{"n_layer": 13, "n_head": 8, "d_mlp": 1024, "activation": "squared_relu", "norm_eps": 1e-06, "attn_scale": 0.263, "extras": ["local attention windows", "paired heads", "gated attention", "exclusive self-attention", "capped logits"], "init": "normal", "optimizer": "muon_variant", "lr": 0.0105, "batch_tokens": [32768, 65536, 98304], "doc_mask": true, "train_tokens": 728700000}
Each number is 128 + 32 x the weight over its row's rms, rounded and kept within 0 to 255. Layers, rows and columns count from 0. Numbers have three digits each. The size before them is the row's rms in percent of the matrix's.

# down: layer 9 MLP down (transposed), 1024x256, rms 0.149, rows 425-471, columns 128-191
# up: layer 9 MLP up, 1024x256, rms 0.297, rows 426-471, columns 128-191
down425 091:191113150153163055122114164138185096084114135150127102125172097139059113153139142107138169148064110159125163187100099159134128092096123139107106101118143135134184130142069120175095139088123150
up426 087:113100158153169153153102108128123088068154117127100098061199122115059150127151161104141067135151131131098152152130141153101130070160118130158141079091113133136109117114181146090169121166125130
down426 099:132090072119099070068094099168133124188092138149119120179145138109099122124070151136143091096116131137178145088185147108128142076133171091130151102130065131148126143060118172149049142115168109
up427 097:133103116079127165164137088154162115099085141188078101210178132173170107062131102178164131150090114150133103151114113124084138097124076132114111161109162117118138143204111113119186103164107127
down427 089:178140137145135114092094117109081103146083118140135128098105130102077094160114203106128102179161049215154123135111152099165120096132162093133141119122066107149083167124083100140119110127107109
up428 094:172105098115126092138118141163100121152105092051137154104104133120135128098104112164153159115067119103081145139177121155119116094177088121131149116182134150058104094131151158135128120145139134
down428 094:054066178135123089106108098127111078110112108134129108093103164116141105138138145085104168115148125157035089123162141178083117136120108106154069156105125103147150132148173094119111143110094173
up429 101:172099130085088148127096109130143108133053127126137114114170163151098109165107142098174138072115117135148109149097082125130124120091140148191168112148155096172139152143172094175153167130129132
down429 098:087149090160073167133108157159132078167168154182166141153198114130104129111082131159141126114139155146171148130109136135125214151103060118111105093168151151106099095145113156090090086087123100
up430 108:118176107142111140127083099144128117140140129198141097152110174103087141081151120150103131095122055115137131114147103090153211106092169097146121114154102116096043113168135151169102109088129179
down430 109:181190142171108135104118140153180115098153132123100130142154129075070114108100106162121160166071104134094162152155127132117145078173119133059120161167129089118090115126127145161127105126109093
up431 099:120167204100134181123101154160064136149135144060114140073181129130092116120101175124117155154125119140133081163157139124136103124146100201169120107186196099190100163178095179172164166116080138
down431 094:118149166104155128076150134154127148148089176139150137109089195110062114082120133085088144153106054147155107157109126127140085117087151122060108109098131139153157133130138178097123125131107141
up432 107:135141098127160131141102084155102155130099126141171058132049147167103072114096203158171116090167114138073149158131060101132135072097089044103120138093116084099157128118111152108091182104089166
down432 099:142142224089126136126133129162104097128136168146113083150175036153092144168104173121141137134180121086022166140110121125140121167105110157076086126158127114092157186126111155141120147093164178
up433 087:147173073175140114150095056139150171152126102179150142170094145135109145122094142125141115079081058141151090137156163135120107115118118148120170093132174149102108084143141091169141074142187132
down433 100:101086132109120095154082131114155126119158150126126194168120081139180129142134087170169183063103114171161128129134156121151130166163142081140150146090161146105155082160115098135115134114125138
up434 104:136122059102086130141115120102154132078099186128159168122128110128136160114045100118124070126142195076164137122063150144164095107133159103118145120126106145075119188157172153113175042128116109
down434 123:125121049106079150160171161111132134117172121072166140135086187102110138104087149111121099132204159110145127119069049097141110104130105154054123152170089120162182180083133117096113140135147114
up435 101:137100137179104140144112052137122108121128145111146106132122107085145169152150079150161185158116116141122138155139145112158138122131065126110123105096151146098106163173091156103172129131087115
down435 109:159095174124073082216112185154179080088136111129064103109193105128125148140169164100159156075156093116114126124128151091072113132150068125113129150099143161123073072126116113131079143117124095
up436 094:147119073146116051071119120133156167123127153188124156078145143162111153136127135189098169057162091129155137163170108138147073133102110085132148110173144149133160092150122178088094149140150119
down436 101:126125195089136126084177138095151131134075151133155178096179151157136140098089163178187157143165126156125180155134109137120064139158176155120167166136150128119128169147159163104109164153116162
up437 096:078088109152165086086166046124094090162126142195167094159120086148188145125149137166145156133118090094147158123097138125174115080135061145188108107068164059078147193132168142090090117166153128
down437 103:119147171177066133129172157134167128129146158094120103083130170135084122108152137115133136073114191072122114137103097118077111188134136135120142128129116087116080115116150167136129088121120143
up438 104:145183156147134135119147118152121104059135169141089101117102128080119173142094083125130140159132153124187134130167103088141126105099099144079131111094178146172120223170161136151117107141125139
down438 087:080116158099175118126109093094103145135166128133158116176112149142116099104160176169138139122197085113157115153167107051121173137153133119076157159089159153161100141139110163117124136134195129
up439 091:157152111107146152124120139114133125084149113114102129111195144168071137111132081147149110098179111134145158153130151135138129103126096082082131114126144093135142144101092115179094097094173161
down439 104:148134100102106143119159223145055112068140139130119134137152077080099087125158122097195144128061210118174131139135129116089110094107192093098136143173107129100198070132130146107108134074178099
up440 104:115146134116148164115098103140068123134121129162055101084100149134079114131115129130115192146089119091150114120049111183136167104078126166119144159142037087155119164121125091142107133151098077
down440 099:131087091134109136057130121143160122097136155093121140155113122077161190127066077112107058103066085161115099116169127145114167112068164163164123066064178133148107154099230068145129141103104089
up441 099:116133136092153072154148088143104171094091116156080125135070124134123103113173135100137086090178115119138164149184132157144140138151188145150068124113111189123136119172112080127103118129088107
down441 100:139105160118106150109162143118186082059113140107116131175104128125168119156162104112162176113114182116156123145119107154122168164044120157109151158154124101128152127166150129180111102153127084
up442 083:125090147140127111062181152145123083139132109105149145120081150078162109068145199110115110189113082166144092100073193145131142140132132159156089146119113068143129086114181186128109116133128120
down442 107:130122110087095124068106131121089106098112077174116097148139140142079101142154110178159129112200068074134134108077108118115122193128112153125138104125181180166141119112144150131172051151197128
up443 112:118101151112150086110057096099100107125118133101115131088091131113145120162122147186183117114153159047071137147124128130195118166155169098119107114114167105108066102085088203127175113189110057
down443 100:169163104153148078107165175101116113116077162129139135190154114116192114165213106109090140124138200129075107084129125141155185130092136076127135099091109150100108140169135104121072112082119172
up444 098:156162150106071122063169131166095099172120088159151231114166151171121154135138149144059105137106135135125114115140166136165076143157120130111093101124094189102155086132192111088154094144124142
down444 098:160117139139176127059117194158154107120098079066162142118192132099066147136148146116118172118132139151192149141154121168094157149151127108124117141098167131162146123112155163106140176103093135
up445 102:098102182124173119094182092182185181099089066100096147158112119143112110114123105203103152087181139102140105118132131103136146106105162121180135116148161201254116106132177092154159125062102091
down445 101:132133140170136100154144165107201123183168158163134172150139208120125140184075112166192098139098092141103152097078073117217142112154199157091140090093148133126130067140155079151114100108115113
up446 098:117098102104116123082070111153166144111095117129149178132152155141179130127150114131123113115186135054092130134143166196121117113138167153114125149150145153114104038121174132140126154131115164
down446 109:138083151154101125135083105117115201096148091169130126095090116106103080150113135116116113167153094130119133079090114209111107164081110130083169144133138102171098124100181130128151167121136172
up447 087:063131148151124164140066133114151116095193101136134142149164124118157103141158140071134066081090091170127166105105138106097078105039100161077087134149086096159114103110154156123097136146090118
down447 104:127094143181088160129125075159141120143121174168106192119143170113139168129123093117143130089075094121131076154087123131087129171130141130155096200135184141113086085120126065162119082090143083
up448 103:120102184138100145165146074169131115127154098133105152145147072168139075152120129082144112140134106084199133133186179167134098166133163098126104135086150124121170104082124107144137082097175130
down448 090:106123113192157149115158126142091150115099072128114117125084137117106155151196099098079145102065127145130073110120192176140154070117193147128154167134154175115117131118112168088129136090095133
up449 110:135148156150113117078174121132164128154161046172151114068128141081147066122128154170145143122097147131098113137121117131078138057117119186140089219082176091130154104117101136138177169137139088
down449 109:109122089096136134109105082141112178093119120135103113104154075101132081107131205112124142149064147128115138132097147140152141087146138126110124102102172141107125120112100178155171194132149155
up450 104:120116101089101117169123081067099113111160184137112180092091104105160134108115158122131118048076126145158184177100155082140100080104170112154148151131136123117167143167122167177156158120124115
down450 115:152118191134157165093179048110134112118089140136099128063154132140128147157110130158103205115174091105096085107131144091189152151106078180144171112203206134100121113158137149144162155109101061
up451 098:116134100104142107130070070108089132209156168087194101161115144097111155057099146103113140142132177149109157140124099138096163142142120123205052105140085120110134061117197134089117088165186146
down451 085:133211135108115166150112126106111149163181115052142061142101104126063178128114108111140132086152187178134143107113070118118126176179091105141039150119128194143101127097066080139127117135162199
up452 103:157079129124094122133176119134136142134159116176197127084145101113094154146099178124117151140078139110138187164168127124104147096117170090172113103121160100114064173093178068115106134057160109
down452 100:144091110208121155118204126079135132113106085156124149135144064154126131084081170125116083199110158113117129140139189155092181146163142119137126146102213157184142175101131134108124112178130192
up453 086:127174151135135155143107153056138075114142210111157133102093130110079098102098111092089113102142102095168124183137095070156094094151181142157150130139089083095133134112173090194104118078164141
down453 092:138129151137182109108063105050100168127073109076102096100102141114120129162116079087092096127156124039150144111116106118136138189087090176095151142114146136109146094166125088129106111129175125
up454 108:119124112126107127200126140141125127108099107133140053144070100184140138117165154112119144107082085147080152136084198153148156087104089160155130154163120145127120156130110129140145141123155142
down454 094:115151130092108212160126208060133110135140203130177141121150143156134082128108111132189132119094073119164118152087149150132108099167130127111146141138115133068112128078179120154176167152097142
up455 093:183076112143192122174070152106108177122108152154153083076070091089109153147141173104123198152099128100100136119159123172131158132150090132155140120130134133104130120122082150088128166157135121
down455 096:148158124072153161113133127161117119095159092113148112095164119188126111183099116149136090092155088102077114178141059142063114167109127176128182193136138118155151120168104117111164129170118138
up456 095:094123127113200075092133141113115156139168061169124163168119077141093112072137099143099033144113121149148128128115151150125133067174148082173110158138157110125122093120121162114064112106109130
down456 096:076110143119108097162170145087065152112146156158152101173044096093088107145046086150163146101134164088065125097116094148161167173089078152173141137157150128097123142117148127085105220118142107
up457 100:139128149109126121115151107142192115124104150098148120146135131128121111140007111139113129122153165100095096155121120145119076092107130108148147105106117159112124137097146115147150139150180092
down457 111:110103168034116116127172188090192082107151173148112066098151170081182085162140138134153151173070188155116078106099103124098148168121091069155152162107175116141128150118126108149143097134104112
up458 107:141144169185099081140169093121148175105154133125135129141152123155084146129129148112150188096135159062121134124127143121183105136163097153146154142100129105067103166128132114165124120157171148
down458 093:150100171119137132118167131140118116082209079097123115149136151114092158159122122152137164111192107144130196171092105120100058130147151081121168126166150139179093138102153120161102175163106145
up459 104:131070151081149143139062143185133106117099062129134100090104029156145144083088128143148171116094136140144202112126122113159156163142103144106134130108150168195150204144105135123133149107126074
down459 102:116130201134125125109183143110139161146168112163146194143037140131144089151121107138183158103136157098167115150113125114116114066170172088102095082100122164145163109119144106100160108149162164
up460 100:137105118123165106109060096144141185238161164150162149203194189146113137111152137104112099141115150161137143107083152108132091117120166126139109126157124118111124130123157116102123146067132148
down460 105:084114180087128140174170118138074151158132097114092188100099112074148136129131124113092119189117154120150129166156149147179131083170145144099136094146105175191116160154118105092182102122153132
up461 105:076119087143153201129169114142103176144115113142114136119111124138126121191120150102080144159094131072169093095076127087156158107133129086088116058143073109086108133177105143112131121109096125
down461 107:086216181125157152158117183191063089097112107102153090132172150125124136139121098059093143161126162111072069124075143125051187093109101133086090103170103162087070132099173168111120176145108101
up462 104:203121120118067136138112139114170142118138190136131149107172094084140106095114081119110132114127124057167102123082167088086068101081133125089118185187113096127048111083149124150070133136167142
down462 089:152143123099164102141136140104097139100147097106150090134124115159112114117148134080169179135158102120167086109147126193167171135074103090165105125071112122141146208164133165138120138159125108
up463 099:144127092141169121109121125170154061121191095138124156168167106168070127162137130194181110079162076160101102138153172110208065148166132123131128177153087114143141125145152097124104133156152105
down463 089:112193098122127153152150082122101136129148114134131098104098112122113128128154135143109091104086111073176126129168142127168067088107093136085145094120123062140128105127133125136146118109109102
up464 097:149099083158121121138105090132097099141162152123135088115076174142116239107149111096173128139123059161089140142102137195170139220094098174089142146165147122130186151151148113118129102105090140
down464 114:138110078129101127173145101129129122120106098121141118166081137094141186158123120123177112198097134092149135166151104168187145136124083094162113110130118125105170126077121132043135117192129141
up465 096:123045066106112206048133095125133156113098135053152125132138197185155049092128112119123130176135213168112152178089141078128198073123101111156155152092114177141110149170149125127092108087101142
down465 101:132150129127131157133091129080101130142137071116105133139118124192119085115218124145157157085156160123167128139149149095122186116109167048192130118165154133104129197164074067049055127101113223
up466 093:061117131160121091144168098116138104117071054111158086124162115152089067102125114166121096106168133148142088148108138106162083168113157092170118105156085116088126156119134161145124118135151153
down466 095:070178109113124094158119102138109135103120151122093140137156146156142124142055166118117162100112125109116162131115189122143116183139150177095118071103142090122164118147142126116099146117072074
up467 103:143093097198161057128140111170110081098140131084087093128127118142184141131122144142092177134125079082158128157131108122161054123109142198130091095117098170114108125120156092236145073201156170
down467 098:155107168163171132108121127098124202145121094087118110085111058094129089136115153096133126152072095152173102145135092093079066135150164093146087174127179141093123085115097104115125119125165187
up468 103:156093170099143130132139118171143148130170166116100132123165124116156119135112097170103121176129138079035168124120068119162099102139140103067104145134150169123154170124092095147083152131126096
down468 104:136089147128131123065150170128069081185104118159093114164131137120111162147061132104100110153159121145140123102159200162085114124145149218162152135073134131157091096139128075135150121133082123
up469 107:119077098150169138108145115121122134075093133202178103077140098118085100082145124135115090137148144168136153145152141178182141144155103085147132104146130137111123043124135165136144164168130230
down469 095:161202083178082153164091089136138134119126120162056142150150154158096137143089152172192142103142151139128116141127078141144103091107090149151171176135140105133124174165162116114085158125094126
up470 096:185091163139131143103130121175123142162112113096163103140178142093123130161092094124128146198098091107161135146115213129090155149136129100121087101114042154101135172077152096075128073144081082
down470 100:157165150136140209153142156107167055121196084092115139120122112136100193162117077170173132178110104094110083056082068151145115061129111099127115110137136135146106146181144111179102078139130097
up471 085:178190127152105118142109155110161138172102186089187127088177128124095155146200107146143094144127068107168139121179138122133200172088110109148110143137075117068167129127159114107115128109076118
down471 115:130101161144113166190108122135085163191111154121154127082133096174078083130130155131183128113133142185123182072104154118170137182108147108128132164137184146166130153126199181127094138133095120